Weights of a small GPT-style language model, trained from scratch on English Wikipedia.
Size: 10 layers, 8 heads of 32, MLP 1024 squared ReLU, vocabulary 2879, 21.4M parameters.
Architecture: LayerNorm before each block, rotary positions, no biases in attention or MLP, untied embeddings, normalized queries and keys, local attention windows, gated attention, value embeddings, hashed n-gram embeddings, learned residual scales.
Each number is 50 + 12 x the weight over its row's rms, rounded and kept within 0 to 99. Layers, rows and columns count from 0. The size before them is the row's rms in percent of the matrix's.

# layer 7 MLP down (transposed), 1024x256, rms 0.0746, rows 314-368, columns 192-255
103:25 42 43 54 43 45 55 42 32 45 62 78 65 57 37 49 72 35 55 71 55 57 43 51 79 47 60 44 42 37 44 55 59 44 44 64 47 54 51 56 50 46 46 31 53 41 36 46 55 51 36 47 64 57 21 59 45 34 61 44 34 68 63 58
104:77 77 60 34 37 53 68 32 37 37 59 40 50 48 50 43 48 53 55 50 59 44 49 63 48 46 57 31 46 37 54 45 44 59 38 55 41 75 45 48 57 50 52 40 57 51 35 17 45 25 49 53 55 64 58 64 50 60 82 46 42 62 46 58
091:44 53 52 70 54 43 52 49 63 43 50 57 48 53 60 36 60 63 64 71 40 44 51 35 59 45 41 73 60 58 47 65 46 44 44 63 39 49 39 56 52 55 49 67 59 58 72 49 77 62 68 39 36 74 38 50 62 65 34 52 45 61 62 60
090:46 43 59 41 39 65 53 45 18 61 48 45 58 63 62 48 65 70 60 52 57 68 67 51 49 49 48 35 49 43 57 52 60 56 81 53 31 44 60 44 48 34 46 31 62 56 39 77 57 66 58 74 42 58 54 45 51 38 48 55 60 52 29 53
096:49 63 40 17 68 47 49 66 55 40 44 52 28 41 46 40 52 67 44 55 51 60 47 65 35 52 38 40 51 35 50 49 38 41 51 66 62 33 28 41 26 48 70 45 53 46 64 40 37 30 58 63 35 49 51 59 53 23 30 39 47 55 64 36
108:59 67 08 57 33 66 38 49 40 56 34 49 28 36 48 47 47 65 36 72 57 38 44 86 51 49 47 46 51 40 27 13 51 63 54 39 44 54 47 55 62 65 47 45 51 41 50 20 54 60 31 61 33 29 25 64 71 41 59 28 66 58 65 64
090:45 47 30 37 64 61 37 52 49 63 48 29 59 40 45 48 48 46 38 54 69 43 59 44 41 35 51 57 46 41 57 67 79 78 43 27 39 50 68 41 20 37 37 41 64 54 62 39 30 80 55 45 73 57 33 52 35 55 41 45 55 55 50 62
096:47 53 49 50 42 74 62 41 48 64 45 36 56 55 42 44 49 58 55 64 78 68 65 48 35 53 47 42 35 41 37 46 57 52 29 39 75 67 56 59 47 82 47 37 57 30 45 62 47 62 46 57 39 45 33 37 47 57 46 39 28 60 56 55
111:49 45 31 41 47 49 54 62 68 50 36 34 58 50 44 50 60 79 74 42 53 50 64 49 59 58 40 40 59 44 38 40 31 44 51 32 50 47 43 79 25 47 66 45 47 51 45 60 51 51 37 63 56 58 34 42 41 49 65 57 65 38 64 56
095:62 51 46 60 41 54 46 46 66 53 37 47 63 56 57 58 57 72 47 42 62 59 43 43 50 51 65 47 46 50 39 35 43 36 52 39 49 57 48 60 00 50 51 65 63 58 44 35 45 45 53 65 61 59 57 53 55 53 50 50 55 71 46 60
094:54 51 43 39 44 43 59 57 37 42 43 50 42 65 56 71 58 46 47 32 47 69 53 54 50 51 54 30 47 47 63 60 67 65 34 45 75 44 43 63 51 51 64 62 35 44 44 61 40 64 57 30 64 54 38 18 59 44 42 39 45 59 63 65
103:56 45 48 66 27 57 56 66 42 43 43 45 31 52 53 56 44 59 40 44 52 42 39 30 56 31 49 52 68 53 39 43 36 43 46 56 53 48 48 56 28 66 57 49 46 57 55 65 40 55 39 61 53 55 55 41 57 52 22 57 46 54 54 34
097:48 47 49 63 35 31 77 33 58 49 43 57 56 58 65 47 62 62 65 71 62 61 38 55 43 35 20 52 55 58 48 52 70 42 41 44 25 52 46 34 42 29 60 55 53 38 54 43 53 61 51 52 34 54 61 49 60 49 45 47 40 46 44 54
100:56 45 75 58 76 72 46 32 64 56 36 41 40 30 38 49 55 46 37 42 36 46 56 41 55 52 55 62 56 57 32 71 37 38 40 39 62 63 70 35 72 41 52 19 72 55 40 63 46 53 67 72 53 69 56 31 33 56 49 47 49 72 68 43
101:48 42 64 43 50 50 49 81 56 33 54 35 44 39 70 54 42 51 61 70 44 35 51 60 66 42 51 56 51 35 46 36 49 42 54 53 62 56 56 43 78 50 62 53 26 39 59 41 21 61 41 44 46 59 50 46 43 58 40 50 40 46 49 34
092:63 49 27 78 41 63 44 38 39 31 55 29 59 57 51 36 72 57 47 48 61 56 29 54 64 47 39 61 46 36 41 48 50 32 48 56 49 32 58 38 29 51 66 66 30 59 35 65 65 34 36 41 63 44 67 40 59 45 71 60 49 53 45 48
100:56 36 55 56 55 31 53 59 44 65 47 37 41 62 49 47 36 47 48 39 25 34 46 53 52 53 44 48 48 64 53 69 56 64 47 40 47 46 33 68 54 55 62 41 60 20 44 53 41 46 48 50 55 44 50 54 46 72 49 71 58 61 66 78
100:50 34 43 46 69 46 55 35 48 49 37 41 45 59 56 54 49 47 31 64 33 28 28 53 32 50 66 67 51 54 52 54 42 48 44 48 38 26 33 51 74 52 76 44 74 31 33 40 63 54 56 42 60 52 49 71 26 42 64 49 53 37 45 63
099:42 61 37 46 78 34 41 58 61 59 33 47 24 60 53 80 40 38 49 54 57 64 32 27 55 48 32 56 46 61 49 56 37 40 73 60 63 49 53 73 67 47 35 47 51 44 59 44 62 38 47 55 62 58 64 41 43 37 56 39 34 49 29 44
105:45 50 54 27 46 43 59 40 52 51 67 63 47 47 60 56 52 45 68 54 49 50 49 60 36 42 31 50 60 66 46 30 44 48 64 65 62 55 40 56 39 33 54 37 15 54 63 46 33 48 41 38 43 59 66 44 48 28 38 75 34 54 58 35
097:42 44 47 63 42 52 65 53 35 41 29 46 44 32 45 30 50 43 54 60 47 37 64 51 93 48 55 51 41 58 60 66 37 42 65 34 55 49 60 29 12 72 31 23 46 44 59 34 52 30 52 53 11 39 37 54 68 54 51 60 62 33 43 82
101:42 75 56 46 45 60 68 36 56 49 42 55 45 56 79 48 40 61 48 57 56 50 43 64 51 50 57 39 48 47 58 64 47 61 47 48 72 56 59 33 57 60 68 32 42 75 29 46 45 52 39 37 33 51 40 63 53 53 55 37 67 66 53 26
097:51 56 27 58 31 38 39 39 43 59 48 56 52 48 42 48 36 81 50 49 49 30 76 31 54 38 39 45 48 60 56 43 50 47 41 23 56 48 53 42 41 57 48 43 55 35 45 40 35 86 40 67 59 42 53 34 50 63 63 48 75 63 47 27
085:65 43 35 35 56 52 44 44 44 61 51 34 47 32 38 54 50 53 33 56 57 43 53 62 42 50 57 42 48 46 51 54 59 26 53 44 52 45 41 66 66 30 49 45 50 36 69 29 57 35 48 70 63 43 31 42 81 36 47 30 59 51 26 32
097:34 58 46 49 58 76 45 64 64 46 45 45 42 48 30 45 51 64 61 41 33 51 55 51 57 45 59 61 49 47 79 40 31 58 61 22 84 52 66 36 56 66 35 31 56 35 60 31 46 38 41 45 50 59 36 44 55 74 60 65 53 35 27 63
100:39 41 49 39 41 49 47 73 54 54 52 40 64 66 58 31 59 39 71 50 65 34 35 45 60 57 52 47 65 64 68 48 54 48 20 30 43 47 56 41 69 34 43 50 34 64 54 59 34 52 55 55 55 61 58 24 39 49 50 46 60 25 47 60
106:51 77 20 54 74 61 48 60 90 47 76 71 54 74 52 80 59 41 46 44 42 52 43 41 51 66 42 48 46 54 42 63 47 65 71 39 64 50 70 55 49 40 51 45 34 59 15 46 45 42 29 40 53 58 52 38 64 46 47 41 59 62 73 44
093:48 36 80 55 58 62 51 53 84 38 40 52 42 70 51 67 42 61 50 55 27 37 44 57 38 44 52 59 62 61 58 34 71 67 40 54 49 63 69 53 77 52 51 30 44 34 43 38 52 34 39 46 50 43 56 39 42 54 54 55 41 66 46 52
101:39 82 54 29 31 34 45 32 56 61 29 62 53 44 26 62 39 25 36 51 35 78 65 73 59 56 37 56 68 50 58 50 37 38 36 41 64 49 69 59 48 44 56 51 44 55 43 54 65 53 42 49 57 54 43 41 64 61 35 43 40 41 45 51
110:62 55 75 68 53 44 36 28 44 44 60 25 46 58 57 56 47 45 39 45 51 47 46 60 69 57 40 51 33 41 45 46 46 61 60 50 58 47 58 42 30 71 43 45 51 36 74 34 60 37 49 65 51 49 53 51 49 69 47 61 49 65 52 76
097:53 47 37 65 51 48 53 42 38 58 48 46 58 49 37 51 65 53 68 39 57 71 59 47 34 39 43 47 39 49 47 83 51 39 56 36 59 47 53 64 35 50 66 32 32 79 56 51 49 49 31 45 46 47 23 45 32 49 19 49 56 64 56 48
099:38 55 36 37 40 51 37 68 79 52 45 56 51 51 44 55 41 69 47 62 46 53 46 53 48 60 44 51 53 35 57 23 49 59 60 71 65 41 54 54 48 49 37 51 31 60 23 34 70 43 46 34 53 40 45 67 56 75 44 42 76 64 66 55
093:50 49 59 57 47 42 53 44 50 21 49 29 52 45 47 57 42 34 37 53 52 43 58 36 48 64 53 72 47 56 40 76 52 34 18 64 43 58 53 37 09 37 45 54 40 46 54 60 53 69 36 44 51 51 32 47 51 37 64 39 50 65 30 50
103:67 61 52 55 66 34 46 39 56 61 74 40 49 59 51 77 56 36 63 63 60 63 14 53 50 65 44 32 45 38 48 71 55 62 66 53 69 42 53 53 48 64 48 54 60 57 41 55 46 55 48 50 73 44 28 40 41 56 43 54 46 60 53 56
094:53 47 75 24 38 44 55 45 54 61 56 65 54 53 41 62 27 42 53 57 52 56 69 56 55 60 48 44 59 65 23 46 64 51 36 65 57 27 49 56 21 48 36 51 35 56 57 73 64 62 54 42 53 60 43 45 65 66 25 31 42 30 51 56
104:53 53 39 52 44 77 71 33 63 31 30 63 49 54 44 34 55 38 54 55 16 42 63 14 44 44 52 65 52 42 53 58 48 34 50 63 76 60 67 64 72 54 62 41 30 57 74 66 34 34 55 59 69 56 50 44 35 54 26 49 44 30 48 67
095:51 44 49 49 50 40 53 67 67 40 48 56 51 65 63 47 58 40 58 51 28 48 34 69 55 54 70 39 41 44 48 60 17 36 59 56 26 62 38 47 50 55 59 57 35 53 35 48 45 66 46 38 46 51 43 56 55 45 61 54 44 33 26 49
093:45 41 44 57 51 34 37 48 43 37 48 30 28 42 59 59 48 39 45 43 37 40 65 46 69 44 62 66 49 63 35 42 70 32 42 42 44 40 50 44 37 46 39 53 41 39 64 41 49 62 20 48 61 60 42 43 58 52 59 54 56 44 34 71
110:42 52 47 53 58 41 60 27 50 58 58 65 54 50 57 55 43 54 61 30 53 46 67 80 51 46 35 37 61 52 61 30 49 40 60 55 48 42 62 57 24 63 62 53 70 61 63 46 59 57 31 62 78 42 55 39 52 53 47 68 64 59 60 49
097:42 53 46 40 45 48 17 38 49 45 48 40 60 36 41 50 49 37 37 45 07 41 55 47 50 50 46 64 54 53 47 49 47 40 38 51 49 65 52 47 77 64 56 53 59 61 44 62 42 58 53 53 63 62 40 58 47 53 53 34 62 52 38 56
099:51 38 48 49 55 45 33 64 71 40 39 39 53 51 49 56 53 48 68 60 67 43 59 44 62 44 54 49 50 41 54 63 61 58 61 55 55 48 39 58 46 59 49 39 42 50 46 59 59 45 66 43 44 53 47 43 52 58 41 60 58 41 51 57
103:62 43 29 55 53 36 19 51 66 36 47 55 60 59 22 49 34 59 60 65 51 50 51 55 41 39 36 38 45 55 60 53 42 53 54 15 54 55 42 73 54 76 28 49 56 31 22 44 49 64 43 54 53 49 34 58 62 57 43 45 29 60 49 61
097:67 58 45 48 66 49 61 78 53 66 46 41 55 39 76 38 62 58 45 52 46 53 33 52 39 36 32 32 61 41 47 51 64 43 30 62 27 67 45 50 31 40 42 67 26 48 42 46 67 55 56 30 57 56 30 55 44 42 54 47 49 61 49 57
099:48 57 53 49 56 47 81 70 40 44 50 34 61 71 70 42 59 47 45 58 55 57 45 52 57 53 33 40 22 61 45 66 60 45 31 35 39 48 64 49 30 50 42 64 43 34 50 66 45 58 57 90 50 48 73 30 44 56 38 54 54 58 63 77
101:47 35 45 49 65 29 58 58 64 45 48 22 47 41 39 41 44 65 35 58 66 60 54 43 57 63 58 76 56 59 55 28 39 53 61 46 51 57 47 39 29 46 47 41 61 52 61 43 37 58 55 61 54 52 62 46 58 46 39 84 64 66 48 51
097:37 26 56 54 68 53 45 55 27 47 32 37 40 42 42 68 59 54 50 59 47 55 52 31 39 55 38 35 82 40 80 47 56 63 62 48 59 58 46 62 51 63 21 49 51 50 36 57 45 67 66 63 55 44 35 53 37 48 39 51 60 56 36 53
099:46 39 45 46 38 66 55 31 54 52 61 51 43 60 50 18 19 51 57 83 40 68 71 69 46 39 59 15 44 65 46 53 60 53 28 52 59 36 72 59 54 53 32 55 26 33 43 37 45 38 40 33 61 54 63 37 57 79 52 45 35 79 83 67
102:47 46 38 56 51 64 51 51 55 68 34 49 51 25 47 45 72 34 53 52 67 53 75 61 40 47 56 64 73 45 44 53 45 56 45 62 69 49 54 37 47 37 53 38 58 48 55 23 47 33 30 46 60 53 32 55 58 67 49 46 56 22 57 33
093:23 48 41 58 40 34 41 66 30 65 28 67 50 54 48 44 43 75 42 68 66 55 47 52 55 52 53 45 47 44 77 61 63 53 33 49 63 50 50 40 39 39 03 46 52 46 48 67 53 43 32 67 58 54 51 50 49 60 65 10 52 73 54 69
098:47 50 54 49 37 70 36 32 47 36 46 44 42 48 41 60 39 56 60 41 55 58 81 29 47 48 65 50 36 37 48 61 43 50 45 58 50 51 40 71 53 45 60 64 46 30 67 39 42 61 21 37 44 48 40 49 63 50 54 64 47 51 49 57
100:43 62 49 18 42 51 66 85 44 48 50 56 61 58 79 57 64 29 70 62 61 42 33 55 37 58 32 50 40 49 57 57 55 42 49 65 64 42 30 56 36 54 57 36 41 54 25 47 39 41 43 53 43 56 48 60 50 50 48 30 39 47 56 68
106:63 42 70 61 42 52 59 34 59 62 42 40 38 49 36 48 58 48 45 34 25 30 46 52 38 42 57 45 64 56 49 30 36 51 39 58 64 76 36 42 50 53 37 44 34 26 68 41 62 56 53 48 54 45 32 27 36 67 69 56 47 39 62 53
103:39 40 49 58 62 56 55 61 65 29 42 73 66 28 59 59 34 45 38 48 50 24 25 33 52 54 46 39 51 57 38 52 39 37 31 60 41 51 50 50 65 42 45 57 52 59 52 42 33 53 51 53 41 54 52 43 57 70 50 51 38 73 42 44
109:63 69 47 63 33 77 61 35 56 53 43 48 51 58 33 73 59 43 50 27 63 49 63 43 47 29 56 65 30 48 43 50 43 33 36 37 40 48 30 57 42 61 56 57 64 37 47 38 57 44 42 38 34 45 53 59 45 25 60 54 78 63 54 62
100:29 51 48 51 43 67 58 57 56 29 26 59 44 26 42 54 45 43 52 54 25 36 39 46 32 66 50 37 53 78 67 74 58 31 38 38 26 62 47 63 66 43 48 43 54 71 39 34 59 45 39 60 53 56 54 44 45 64 65 61 93 55 54 52
# layer 7 MLP up, 1024x256, rms 0.0827, rows 315-368, columns 192-255
101:39 42 54 30 63 50 48 72 56 34 60 32 27 36 55 44 60 31 77 59 55 60 46 76 50 28 53 39 36 26 39 41 61 52 60 42 67 44 34 71 49 76 46 69 54 70 51 45 56 47 57 56 70 69 53 40 60 27 49 44 43 44 22 52
094:58 60 51 53 61 37 34 68 55 60 36 36 51 43 60 30 64 44 32 46 35 48 57 56 46 48 44 59 63 51 65 45 41 58 37 69 35 53 45 38 69 47 60 56 41 49 38 53 57 63 59 26 47 35 55 44 60 48 44 59 34 55 64 20
086:49 49 57 34 49 44 61 53 45 30 56 42 59 47 37 36 62 57 41 53 71 51 52 63 77 53 51 44 55 52 69 56 26 40 49 48 84 81 53 49 52 60 34 57 52 61 68 39 39 40 66 55 69 43 41 53 64 34 66 59 47 26 42 43
092:47 46 47 37 17 57 73 64 51 61 53 29 59 40 63 39 48 60 73 33 59 56 48 51 45 52 66 50 47 39 53 54 48 51 38 45 53 15 51 49 39 73 48 54 46 61 35 41 53 43 31 44 61 43 46 31 51 54 48 32 59 50 53 32
109:78 43 48 39 58 31 62 61 60 63 46 48 32 59 47 32 52 51 60 71 66 37 49 42 32 36 53 60 33 50 54 41 53 77 34 57 40 44 38 65 49 37 43 55 47 54 32 33 49 30 51 43 63 57 46 60 82 36 53 36 54 65 77 36
092:73 48 62 38 56 52 68 47 38 65 55 33 51 53 42 41 34 41 55 54 40 28 55 49 63 59 55 83 63 37 58 54 43 51 55 50 76 40 47 55 46 39 46 46 52 63 63 42 49 66 32 48 58 47 40 65 38 30 43 29 60 45 48 67
095:58 37 67 51 42 44 50 51 62 43 38 61 39 55 61 39 57 67 54 47 53 53 53 59 39 41 42 69 63 37 55 39 41 45 39 43 65 60 31 53 67 44 49 40 36 47 75 68 57 41 39 55 43 36 35 51 69 46 66 54 49 64 52 66
106:51 39 39 64 63 59 52 56 57 70 40 45 39 55 60 29 56 63 53 47 63 39 37 61 54 59 51 57 27 48 52 30 38 45 40 56 60 59 39 60 50 44 58 50 28 56 46 43 50 54 37 27 62 32 59 36 68 32 37 29 38 69 59 37
099:50 49 49 45 53 40 69 43 55 49 60 64 44 60 55 32 58 67 17 51 66 50 27 60 42 54 23 43 36 25 69 21 38 74 50 55 76 76 45 51 40 53 65 62 36 46 52 38 47 41 51 31 63 57 70 58 53 59 48 55 58 54 59 60
091:57 52 60 35 53 47 40 28 40 37 56 56 58 46 58 41 48 43 45 48 38 54 64 67 44 57 39 58 49 64 60 48 70 59 51 72 61 60 37 59 81 48 24 63 42 41 41 72 33 75 62 41 43 41 43 48 58 56 47 43 48 45 46 37
105:61 49 57 42 53 49 38 46 36 53 71 94 39 36 27 31 39 48 37 62 65 31 53 50 42 34 31 53 28 42 72 41 38 62 56 60 68 71 52 42 40 56 63 48 53 69 55 36 28 38 53 48 52 51 45 47 49 29 50 48 50 42 50 54
102:62 57 34 49 47 50 67 46 40 49 42 55 35 45 62 50 41 62 31 55 60 30 51 51 35 50 31 46 41 39 62 38 50 68 26 44 37 71 54 37 74 64 44 56 52 56 58 44 55 53 50 52 61 36 61 36 68 53 70 42 66 54 63 62
102:50 62 61 33 55 47 47 47 40 67 57 59 33 57 62 36 62 34 64 20 46 45 78 44 41 57 57 36 51 55 63 26 29 46 29 49 45 64 52 43 64 28 38 49 47 56 64 63 38 23 48 43 58 63 61 58 62 43 29 54 65 59 58 55
102:43 44 52 64 57 68 68 46 67 46 56 50 48 51 66 44 25 50 40 51 37 39 44 58 32 47 55 62 44 56 61 58 61 44 46 67 77 33 52 48 84 56 41 49 51 52 44 48 38 70 65 28 49 45 52 49 57 60 55 30 53 38 62 53
092:72 49 67 56 52 42 23 54 54 52 52 37 55 39 40 28 54 61 45 47 61 54 52 50 59 29 52 66 40 36 58 38 72 54 44 75 61 64 51 56 52 48 45 56 29 59 57 50 55 52 58 53 36 53 55 37 77 40 62 59 60 50 40 42
106:34 65 57 41 45 34 50 52 37 74 49 56 42 40 17 47 65 54 62 25 47 44 50 55 53 47 59 29 68 59 40 45 47 77 33 68 37 51 44 67 57 44 47 42 51 52 45 78 33 48 43 37 39 28 53 59 62 52 56 51 52 44 51 53
103:62 65 26 35 48 59 29 49 22 55 63 44 47 70 51 51 52 51 69 40 66 45 27 63 48 53 55 30 54 52 41 39 75 58 48 45 41 69 51 59 58 39 47 48 50 38 53 61 51 58 31 39 53 61 35 36 69 42 58 39 42 62 58 49
096:50 72 54 37 62 52 54 52 35 41 41 61 39 67 52 54 67 34 47 41 48 18 37 43 35 59 30 50 42 44 56 66 58 52 38 59 80 56 66 46 87 62 60 58 41 33 31 43 63 50 28 53 51 54 45 41 57 67 54 57 30 36 47 53
106:52 29 38 29 62 29 48 41 60 38 53 43 41 37 37 44 54 31 42 44 78 69 50 56 67 44 46 63 50 54 71 54 61 42 43 65 67 53 45 45 44 59 52 51 47 44 71 56 49 58 63 25 61 54 51 32 52 61 44 57 63 53 33 35
103:74 42 52 39 55 67 51 33 58 51 40 53 49 43 48 29 68 51 55 44 67 58 57 52 50 57 64 48 42 32 71 51 65 70 34 68 35 61 57 32 41 42 23 45 15 72 62 35 34 43 59 39 32 63 67 45 66 72 62 58 43 57 54 40
105:59 58 27 29 31 52 44 46 24 59 33 37 60 47 41 49 84 65 43 33 42 41 29 38 42 47 47 51 53 27 59 33 52 75 25 63 67 58 51 42 40 60 52 44 44 70 32 37 31 59 60 44 56 57 61 34 39 71 51 56 59 65 41 49
093:68 71 41 57 49 40 58 41 54 63 65 57 49 39 31 43 58 37 69 58 31 38 51 76 57 16 45 54 57 64 50 55 40 62 66 48 45 43 56 60 48 43 62 45 45 58 58 59 55 52 67 26 61 59 41 46 64 38 53 37 44 26 45 56
082:40 42 59 46 67 55 55 54 48 37 62 57 45 40 31 42 75 71 62 53 51 62 49 58 49 94 41 50 20 48 64 51 57 55 43 44 53 36 56 38 48 69 50 63 47 58 48 43 41 69 44 54 37 60 43 58 35 57 51 47 23 31 39 28
095:69 44 38 41 59 46 51 41 58 70 61 63 53 39 35 32 65 51 43 48 44 63 51 45 35 53 48 56 33 52 62 45 55 82 54 47 34 55 42 42 47 38 53 39 45 63 69 24 54 42 54 45 55 51 69 70 53 32 42 40 56 54 60 49
100:52 60 46 44 30 67 50 68 49 39 63 61 33 42 44 42 57 41 37 53 57 60 80 55 51 65 72 25 33 56 48 40 40 72 38 56 47 37 61 49 74 53 39 63 40 55 59 49 31 35 49 40 64 58 46 34 51 40 58 45 40 47 48 65
110:53 62 51 43 59 35 35 67 57 66 50 58 46 52 20 52 71 65 40 50 61 61 50 52 35 57 46 51 48 42 43 47 57 58 43 62 54 62 23 43 57 52 63 32 59 49 35 58 41 66 64 25 59 46 68 45 54 57 43 31 56 43 48 57
095:47 54 50 64 54 24 60 21 60 38 53 63 53 50 49 48 52 47 80 50 51 46 41 52 47 58 35 45 51 47 59 58 58 50 74 65 72 59 39 30 76 38 48 61 28 54 51 56 49 52 60 44 56 53 35 61 48 62 48 54 54 60 57 56
097:60 46 39 48 56 36 49 42 41 72 35 60 45 46 25 43 40 30 61 48 24 51 22 59 41 58 37 44 53 37 58 61 68 58 26 45 56 61 60 30 61 55 65 57 30 61 65 50 50 63 61 56 41 66 54 47 49 29 50 45 55 47 31 41
105:65 36 52 43 46 64 52 40 52 34 43 58 53 42 54 36 79 47 53 55 69 49 64 62 58 19 45 61 47 52 49 32 49 39 28 63 57 46 52 49 49 54 39 49 54 52 48 34 52 65 84 44 84 58 47 54 56 41 36 48 38 50 37 52
101:39 47 42 61 73 59 47 52 40 63 61 42 44 47 51 67 39 43 33 63 52 40 37 57 56 58 55 54 46 48 67 47 36 51 38 52 46 36 51 60 52 48 59 62 54 33 59 62 50 63 45 53 71 41 64 38 70 33 42 35 51 59 61 52
102:42 57 39 18 55 49 15 71 43 49 42 63 53 37 46 49 60 34 20 50 59 76 48 54 39 50 36 28 49 25 69 32 57 70 71 45 62 55 43 66 52 56 62 38 54 48 31 55 49 64 60 41 58 58 63 61 39 45 42 53 52 42 52 56
093:66 41 11 51 46 39 61 64 44 50 37 54 67 48 52 39 67 61 49 46 50 43 50 62 58 60 79 39 53 49 52 51 44 52 65 67 60 53 31 35 51 21 39 47 35 58 45 28 53 66 55 37 52 36 54 44 57 51 56 49 50 45 44 50
104:59 62 35 50 47 31 46 44 59 64 48 56 27 28 57 56 48 40 44 39 54 36 54 63 29 37 53 42 67 45 55 57 50 78 54 51 54 54 43 60 63 66 52 66 45 47 60 64 52 68 38 25 44 66 47 37 76 50 60 35 42 38 58 41
089:42 37 55 32 61 65 55 66 30 64 51 38 42 47 43 64 48 26 54 49 61 51 56 81 44 45 30 63 36 42 66 44 33 45 29 56 85 53 52 46 48 46 52 70 66 38 52 45 51 61 40 42 46 27 53 52 69 45 37 39 44 47 37 54
102:47 58 57 44 71 62 69 46 44 51 48 60 39 23 37 39 65 39 45 59 41 63 68 45 33 47 63 46 40 46 37 48 59 55 67 58 43 49 51 50 84 65 45 48 27 64 64 69 17 41 80 40 69 58 31 44 63 57 53 32 58 28 50 48
101:66 52 30 48 43 44 57 50 35 66 49 40 39 48 37 52 60 62 67 51 65 28 48 55 22 48 56 36 49 46 52 47 40 56 61 81 42 43 50 76 56 50 49 57 26 40 49 45 66 32 62 32 49 51 42 57 30 56 64 34 37 47 56 42
099:62 62 70 48 70 34 75 47 60 48 46 56 55 45 60 52 41 55 50 61 39 47 54 56 38 35 47 30 36 47 50 21 43 49 54 59 68 37 43 38 44 63 47 61 56 36 67 42 43 45 34 53 48 44 54 54 50 53 80 54 62 57 52 48
108:39 41 43 49 46 52 35 44 52 60 38 48 49 41 28 51 53 47 60 44 48 57 63 58 48 39 70 47 44 34 46 47 50 59 55 49 47 58 55 75 53 41 26 37 50 42 55 65 37 61 46 39 46 30 42 54 54 39 58 50 70 55 42 36
086:51 54 41 45 59 48 40 60 25 52 35 72 24 39 36 48 40 46 57 54 43 50 49 45 35 50 37 35 65 57 56 51 38 57 40 61 46 56 64 43 62 61 80 46 41 70 42 64 35 60 42 51 59 75 47 45 48 46 32 41 44 35 55 31
104:44 57 52 43 56 69 47 66 43 45 43 45 55 35 55 40 42 34 39 54 76 48 60 44 47 63 43 51 44 28 62 51 55 33 61 51 47 47 46 45 83 55 55 56 44 70 62 52 54 42 58 56 60 57 56 54 38 30 40 47 31 34 52 39
106:57 42 26 39 39 54 40 57 36 56 28 52 48 53 27 24 33 53 69 56 61 36 40 39 47 78 33 32 45 60 52 56 59 78 61 49 49 65 40 56 50 64 46 49 45 58 42 43 20 57 28 48 62 53 61 48 58 57 37 52 38 41 46 49
109:91 56 39 42 49 36 71 55 38 54 38 44 48 38 56 31 65 77 53 55 49 54 48 52 35 31 52 34 32 45 53 34 48 51 34 61 54 63 31 60 64 67 47 81 32 72 62 55 29 38 54 50 72 65 70 47 60 50 68 30 22 60 59 36
104:51 39 54 61 44 34 85 60 47 49 39 42 23 37 43 35 72 73 48 57 47 46 58 58 50 53 31 48 45 42 64 45 40 60 35 50 57 64 45 27 83 58 41 74 43 58 58 50 48 41 51 58 64 58 53 46 63 42 68 54 46 39 34 45
100:68 56 46 61 42 68 71 58 59 54 46 35 49 67 32 43 51 66 60 56 43 43 41 47 46 30 48 51 51 35 54 30 31 42 44 59 64 74 54 66 42 73 39 62 28 62 52 52 51 46 53 53 55 50 67 41 57 50 48 52 45 51 54 64
096:49 40 54 45 49 51 79 44 50 41 52 80 70 57 65 56 37 70 45 49 34 60 74 60 53 63 28 64 29 46 77 41 60 57 37 57 65 48 41 43 62 58 50 59 51 29 59 66 36 67 48 43 52 34 61 57 53 50 68 34 52 45 31 44
099:64 31 56 40 56 60 48 48 56 45 65 49 43 43 62 37 51 45 37 60 51 49 55 54 36 22 42 54 31 47 61 19 59 54 58 67 41 46 56 59 62 38 39 51 64 61 45 52 37 67 43 22 63 28 65 46 50 66 72 47 35 61 66 44
100:31 65 60 45 55 78 44 47 52 52 51 52 38 48 53 39 74 54 53 52 60 62 44 51 42 47 43 44 47 36 73 50 25 58 53 66 62 44 49 42 40 53 50 48 61 58 44 39 28 68 68 42 48 53 66 30 65 63 60 37 60 36 52 29
087:40 45 37 26 44 40 50 51 29 49 43 33 44 37 48 58 54 65 36 53 53 43 59 62 51 39 27 62 35 57 67 44 56 48 57 77 56 32 48 55 50 53 50 67 56 55 31 50 52 63 35 22 69 38 43 56 42 42 59 62 09 46 47 35
093:24 44 61 43 63 49 73 46 52 57 55 57 51 44 34 63 61 50 78 58 52 67 67 52 22 35 64 57 47 51 48 43 34 52 60 73 56 48 29 56 76 56 52 58 48 34 35 56 42 49 46 39 69 45 70 53 62 40 49 45 36 55 42 55
099:54 40 27 24 52 52 70 49 44 59 52 70 43 30 39 37 48 29 37 48 62 61 42 53 48 46 35 68 37 33 68 41 58 56 56 50 22 33 52 46 51 61 42 54 50 62 48 52 34 55 38 52 68 54 50 36 40 33 41 24 67 55 54 50
108:46 49 55 59 66 46 47 47 41 38 71 42 52 71 58 45 35 50 65 69 62 47 51 45 26 70 42 56 43 51 53 59 56 70 27 60 60 56 50 55 71 46 44 64 38 46 36 39 56 26 42 57 60 54 43 62 58 51 62 40 51 38 54 59
103:44 52 49 34 53 56 69 69 37 44 58 53 51 26 54 49 52 54 57 42 49 56 48 56 20 29 41 63 60 34 58 22 50 59 61 46 31 50 17 74 75 72 42 39 45 64 52 57 29 56 53 42 50 47 39 58 66 25 29 44 47 31 48 59
105:48 49 44 61 41 50 52 70 44 48 44 44 45 30 49 43 67 60 37 34 62 47 72 53 34 45 41 43 57 44 43 42 58 34 44 40 44 77 34 39 54 50 78 53 30 50 49 70 37 31 51 46 82 54 71 44 53 63 52 54 30 56 35 46
100:32 36 58 39 31 31 57 59 56 61 50 61 58 50 64 39 61 66 40 49 62 42 69 62 31 34 58 71 48 59 35 55 53 50 62 66 53 47 42 48 72 53 57 53 46 36 62 41 52 43 33 47 54 39 64 50 72 43 66 44 36 49 65 44